Each number is 500 + 50 x the weight over its row's rms, rounded and kept within 0 to 999. Layers, rows and columns count from 0. Numbers have three digits each. The size before them is the row's rms in percent of the matrix's.

# up: layer 23 MLP up, 1152x192, rms 0.159, rows 211-227, columns 0-191
# down: layer 23 MLP down (transposed), 1152x192, rms 0.167, rows 211-226, columns 0-191
up211 106:431511483596511435587467456540534477567532547526552563475448418521366465531471420460489489458535498432477460535562532496370479484451471492546509523427458428451540528512498481571436503373479531588422522433502432483483464428515463493412547474492540550484531408470463467503442512434556574412487546382561529532580532410489441510460493485553509506502519523438548457507502430525514459534395580494567440498536507514552542462533514561470571480537431428444423362581539521506442543444539417489437517524440519515583482560522454478501542556560514529424439453543502507539529481502556480495
down211 113:438506556510465485542578502539534418509439509529540485589440529508531482481504533450552508477439491481457458515448429565564476496437464501565520456453541526513542413510479479538489500549613528508436481495556498537543529564475482485360458515465447554535522528468451414465430507633541535552554440513469453559513498416597366532544494463551513426461434534435520574507484517388536577473515363468536497474490526539532458546502516539525490492368473463478480410472566468483538510605480450484473480480452514493378524458539488515470588512424513581533617529562494499432479530474593585533
up212 100:493547517446513472503468560475515406477512526506504579477469537503501428557513413415469482401461472478352437506441509513524487547554567500464481511481562470501465519513504443472453531566573518527544531475500570453459569497594485489482571509458546450505568478481517425467475501452564399503461546459584469516534590543530558506439538399561652491527541432461434474492430479469501520467425501453626506391530528401475498414447483512511582376464550451487465463424516517518505454467508520504388594462509496429464443502476574484505459471527443505508496473540468625462540493542562596549
down212 096:518518441490458427440615508536495464524426571508510484485471471562491467450490487492552538487529496443516549430513576487480495502349474455505598477437473617453480545531483452553585522468567470516544497505565552482444413561527565469532471539502565441393437412505511497459484518513419561451502446471534568477455483571482432510496529490482502527536499494445536468505501480561557451477529418515529547557477449497487509537441555506450514586551593582431517528552408446439515541498370535522619452435533569561444506525545383605479591556485535532553426550518523422520446473416451492533
up213 086:480410483447535459571534629497439493481543563426474447538422471512533415633492446520428478439405507543454454402509486491508434501477389523497491561509480521545589543551571456474503514519498490500579550510471484443485466495512468519388488475544473437466433487455479453475485434574522473481507505547559445426473429404455498475496515449461482434539441487479553483398467586481511522457514386468538575468433635571521486522502476555537542449494445474453492551498449506523516540495677516582481500482500532506433508573453455537507499544570372513564456490518524488462496398495493512440
down213 086:485388410463521469460553533450600436390501501568521474539476468509556472449486466478458447496474552454424511420521544523532431470544402465531544550585501497371554525432512483493457549543479549489535493466439564412440501506543505480472459454437392508508454508540489445513550494513533512530559449519437389486534476480522513503471528446494477492517506465491576507510552532511573519494470431498581553510536636489591485532593453547574477507535544548546497436460531507492559521582507442466458499533413518463467505556429451655487476612537433481530486493331498581547576504449517501460
up214 096:530496452504493502486557479525460495460469522523505552490486650532506462530408521545544637485540469532469462507514506481419390507583502490461506389559496558482546438498542529501498478486529466420571485441599470498502551521512537435479455480472457529605541469429498560425435545473516515512563518513492460493493456526453583437494527464395495467519430466647560455507442485505547479504498433575486442475555424452526485514511437481521565446632452555477485399507509412485456531511525441553495474522557502531418536643500452437555504490491486447430570498490519466467593360430504497586
down214 084:504526522492530472474542469499594451543559542504390444491482459597520522476506552463418468465478463531449508485542482525508525462494474502435402529486621502511444533474538586482443503545465501526536563517456500468439460475460571543564442460469453542366517420504489537486460607576560540549489508559477484500444510424430540476624478493485466504450515524441443515546461490487595559409447552425560501513552578520465486527403583511466483495492554542566491548537567534386493546563710450457523450524478451457444447472460535405479431573523521520590458490510531561517482518468449524477
up215 095:533441510514462475434501530437553452563529472527499475437525546448417494450548552513479455539525565472520450458493549539416502492562472455476472521463535415568485552591483532436518405572526518585389491450558527421435476448585480449501508494475575443531515483536500408499445473533562527464549435548499516459465416462435446434455512558461555433481482511458489566480501456570621539533435407510534481477547545621504545487510455500409412594478541548550515497569489513439488438425548496565389428471530439399478473476507568500407482468463386465489463519502524491602553513546409516531
down215 095:468474479532458474433521481533501525572545441467528447433590482502474574495437543403443463496529511496533572513432574461528524453475548378451533587463470465572552528441501546419448416499526535587514415459409538577518506467443403544514458556482462486527603548526469574546535521501414553389551492573500521377519582530476518554599549576457577472501481523534545510474421415511528500555493474517545502507537435394467476453482473487514486566425484452552538488469440533550457474436450504478494438455470467536472529574537553557483534528450540544548530461385586496547508398459516457573
up216 095:514598491545481420510500499447476406366498577470494561533472529459490472435452560528459518503469374475454460509465510482541436437533496490523526482453463523496583548537504527565456404461528485566514496493502506563595478501639544452568496505524434524437485476524490410498577452462580467591553602506592533438591537396446502518453471500448539470518509460499593411538558505502507396465553448508441485426430461502396547454443405480466417441500508515590594503502410557490518530485487526490538550570559562445519440466498580493514489465529492489504539485548467561474466424490454455554
down216 093:535444540506503519421563460476539546427517562375549551476466411538449464532430525554464586515522541437512538464437444413457489502390505441483521567478587468470508464602499408526413540522528506528543464506541484450564520551551521514489485485491557461449474557408520508495430537421496529531471578526469475555429514550487545550467500479507526542431543595556489547521464488443550449500577427473510475533455449375508478464562518497470549571474511467495535444547546436518559554507394506491511480365535486599571427492535477547521550644455445493603404535454516468515442570430491499504
up217 087:443540468559474505498495465475409557492582527479575545620544552434348554544480590563451395577504460526529585507550534557402556477500487557399493490471495465441594442620437473520548488512458541598475489384526542465507484480448513578476572549496484528488516502413516441525493420520540470561466562529493555394459533519461469493405449546422523420557426513509593496488484540516419510464499471459556510484508455465521496534551482531471416546496465515492535536484439459551459457484493403585568463526465488556475439551400494480517433517537476452573500561533547470502491571452506498456
down217 080:556468488464621461412494504529528473539511455559449463469464476575508468553545448548547473489420536541500397510527549446622487478531507429511389551494552572495458498569539531503509521474497430434426605462424471474509553480475544506488545381491562509548520460550461515443504508650555576465496531513584492515464505453529573601467576392572465495531515534471495519531502472499478461499429495511450520554526544439425569522522581483494450578508385399543537427455491524452471585562418527456484467525539539488571483371533525516451511422454453548515467501562506568535470469541443442485
up218 106:438457452501505504536541576421515604460486544509437502418454564512485357484459497458494514497526471472539487473577502452470467512448503474538606536478472352515466447587506426541427510556532501485504520396491486458472554468505495476550543540510527553468477428549558583485532481503473468589533483477516486372569610572407531483452439556462503440473436423499570431497475460463535590545447516439511474499472466530414525471515506517425485457546391523455495575505439533469481449515535471496475607621455537412554472586483490465455559544437444447474488610551499512469508551540512421535
down218 110:571538540481422538411544564612444457506494464491503515517522526509492551430554555517483463456510468460596454499508532455480465466555534412517488485458481516539444563524512474537542509459569486408436600443492527545551475550496496499518454455454413492541586421572469520517576584499548476516446477481445422515493524571586543595464479478569610500448522468439384531647476502525487583479468464417480454378471521502491439501523481511576475515465520559485557467594413548430593506562493424418439484477491566464454454512507488484504480460495457664502511447460469518446508483505550578511
up219 093:436484521521513514564394492592447464441442539578559503560486543549353500531545490619457530620464504512590475497462536469535405485440526499502482458437438454516361428528524527573552471421527484426516437433480435444504507537469496435633502448507538571471460422463455532502488410514533485425492428489509469447570533508435418421523466516457469466512523490449531506545678568442565496548443572414534512482500482492458484499458440445568467485513454501483480517479481498443450511416517502474514444488541554444534505533467561485471543545451491433432538465551534513529518495436554445471
down219 096:468517521538502505550520514437466571472485507475506471498436526460519476527485396397485333455554490409521524390598554548478477509456514520428516466520502484486591505560407449423539482483433449426531531503507539499470485536563457505543509464517526471549478482507479460502562544601532510504496559491450549530464418447493641515404444568489516443481542535513463554441463490503473484549498468501495459555401478523535546559511493581483539458452491549561548503525502491515542484567491485457454505553453574548568435560598414545516501433586390508502511445654416512515479584581383559526
up220 091:546508537460556462549361547524431474416535554456391466516418462534567551484587540478438456570501486436446461470523545506458468542466548496515486478482572500510447520518504475461545421401573518430468531464441514508506532501494455541565476474502495542447618524501515546504450487492534557555515520393590514418603597473453534424517493562430478447570609384505512495495454554494539507389547508462546550470474525492481398621459531557480494431446516535478429446441448463480486500460524477428466518485558506496333500533481534495493521499449554450441559506517469573496523449442556552549
down220 079:441491449504425553532555502434569490539422486447497524515520496570410461456477491480524554422570524437508457533447441428517486378508510444522448562455478409497573470496383555442475500532490519526461501568561449451585479552503426495500518527513509509552404492496533527541647488480465408461504480572474450548509482511522448540511502488452460590406500616464581387572488463484530515519524483463526520460489597468550551448488449585447521538499602475585568420521500469481612462505486592515579458498469555493615457532522548433440585501539485530462506459476520537464555446440541438508
up221 100:504450468523478483489433524510510438473550458464508508523480553557496487504531486463351559469487500499510442568399475512470481572452499337560435457626501436520455533522545388513527393522585425625500451490484457379475529477548547502488505522480487548448537549541550515493488566500509395465481581537504491486546474443420473550519524432512608470530518571577572532518559469433466523485390519415559546524550492500473389534516499573422488486485509494469458409516469466563501454502489477522483584470526468456578417560463464420486553516469448505524561456523487545589539470561500531578
down221 085:452500482491558551469545566536540538523502496561456506511464535433550523518427551403570471532546502462515549457546639506464483447513436658507508532392518540432468544438499519537580513483543542439434508539500499516459516542485410520566561475531457496567453446531472446464474520405595492509510437496470438567492479533549519480538489504485468579499574457445477492505495493595486413501480445549455509518469512491434512454488456453490572518512541477498508504610527466446496500511185477471522488525521542512511505488507520462504553493527522564486489509437401432478539483475504544601
up222 089:497540606466410471467446513377417395507510503476486479464506496516443485506468493490481475466502499535460519493454444573451479469515435533454505471472421566531427410592500482433552376487502513452475437499525451529515460528536572464578518441576461542448566542439528507547460501557611521565531530542464448515506541467477509527528524560376505423454498493530444509607513477535511470299510454550519457513468495584413524525464451525434438452429410557563590541539487530526488461501545459500507494521438512382424374515482477487542537541478447526442534438534572492544468503472558484500
down222 084:442500575496489480477529408522441477553498612419468421569466497485522463528466498610442555517474528483478473569478502549490501425411509428451549515495550471498532509520413462500525444532632517444459518503530543427460570397453498589499431456551477500467512427529499513573517509481454481528439547467494587502608523434530537543523513523468517606473477505534496548449426517474466449517546556513541488435477472379441471526454558505475479595535601520456537465484528498521517517404393475551549527450530523602571507509467461513519542510602467583492471470344496564441431470598480575455
up223 099:459524388467443519483478415521442429526470505503454488452480526484436506615428465547462535475424584413554472553491533477512568494444508451518491549508423482531430495572404517500455551434523492543478469520540409546494463484468443383525534542456581514461456534597504426520553375471538492468582472476452581588486471538503527439492454562517482484509582519537549454490552486451483541526458466452555451553556580421498462473461630494535503506448474421520463508551503475432518529521530404478446501595541505399421516592546529531464391483513480524498540480541433509407571487379487456471
down223 106:590613441580426510475554499462568525565533480461591475488470455454560506446485530445538488413502535478541466512501515573544464439501416443524512540469479559429480471420425542487444445494595483482358536479481645452505568453555562502537483500466489554550474487558454527461516507412495522529541552518491447508507450482507492501472591421494434505469551394482456589474561568513510484502405481534511484510467482458486479461563485560496530445515487599453599390463537537574451461468450513608518574407546568519548475491496515538474581523494416551458507433588418496505466552565428463521
up224 097:482413385434508549535552373500542509513552435576574515483530466433591492488489549509518521524618513473475460473487432522553407526379518451486403523575467453555471507497532469613455432490540420600570515479478462443424463479556462467490455535543476404514452495511483506559427511471474440455474494539441473552550486516543463583460518416467554530486503434559564488483482511521457474552507491529620511433486518502500492546438440556440531487548499465548569497471478474512511538442674485500422562473493454526570468492516500397425521528475474565516537486488479422511493529492393618534
down224 105:468425524509485402497482577468380427458600549502474534488496429447472560618604478523433405514486469455506408500446517481481564512438462532504503452491585522601531419508461536484505530488525497478449498491461459524526491576582544547513521539427534516468558524549573476541513550506538546463538444503507483460382542462432467494454449538596482388485413528452549562548577485368503553437570482544504533465551443428494553516593512514551429508492500460489563417480489526477611498510447482539401534495571554537556470466497555563527503498568495500491454459475556602466457406451469531450
up225 095:417557531471521521507535467550483447429551548496409545515511483549489550488529544543531553552586486571443574507545437485553478489500450488529554509367565521535428423540463542483564448493559418479496427485488467436568484379390526459486500405430495468508540567521485571513460545470547473566503519433419540527537431405475466456558405484519476530593495481398481443464495511610444525513505538571471442441562448486399517545570423482435439516497417432480524509497387507543493466472504537502499625592485488513503548526465497466379564512569466508502508449544491489537516495429542501564
down225 093:419517480486474476529462557510548543494533460500572512475521447444537491534471483436476531484413580498598502569545538527420603439548501423544417522527475540452522524487456429477485489545482503610499598536592408505592443583443530553455457584459547484541498432461503519495562446546572415373512502479569479415549544523536602552458570526499460521524486525484497532504459492459515482461576450556479359559460469541559454542536546505499572505544482521425524498455526477563491572515504452476547442370471511582467469470439454500416436506395449475424450496554433580550466485540542500493
up226 130:551558423459487471516538574489483341523417507531494457427453512504455532533569513473501555500444434578522508543546526422439545505465457471504507456525521494585492468610498496509477497439520581540582461497545529482424475508551475447514546537479528575494446509498394401479492512507527488413529565444468463525552508450455477535452465559517577526480533483521545455524546407487414529452489422573474454461517527493418518437449557529514508536413417613547454400442507493538544458468520448514446520495493552514514444540477512409496494509574339523499513590553440420611536461453443592415
down226 123:523581505430523522493474557410511389506466509423514536469459504455455548525432478474556449507471574478497415551518608465509496482462559466541575520561524578537467551555477572538501457558401549487497456493502468513507467540549509472552503486576512528559353539519440427479574532689497518515596507452479500468450461484481540482501522507504410613513502500511512511497521429428516538440467412557504475512471593571441547463488489556482560511430460560549478501503552470596510497539404482489457568451453553534484490477530470389484522520543404507489407468543504511621508456483358488511
up227 104:503475450469407480490546493410517457547480513526434504428527593480499531424511455428564611518515418495508494556506451406584527431499531385393568503522433457508488633527522511493512437501556449484515501476458511500506422557523481523525429470516508470521479408450483435510488509501579468577445534436479458445541460484475479493481469516531512458465474612554482532539504577581496476536476437553443515402558422469431402482504508451385442477580497520502513500508462524522589454510567424559381591571584457502432506461513499497498539533461458452467557593525443538498501539550421609546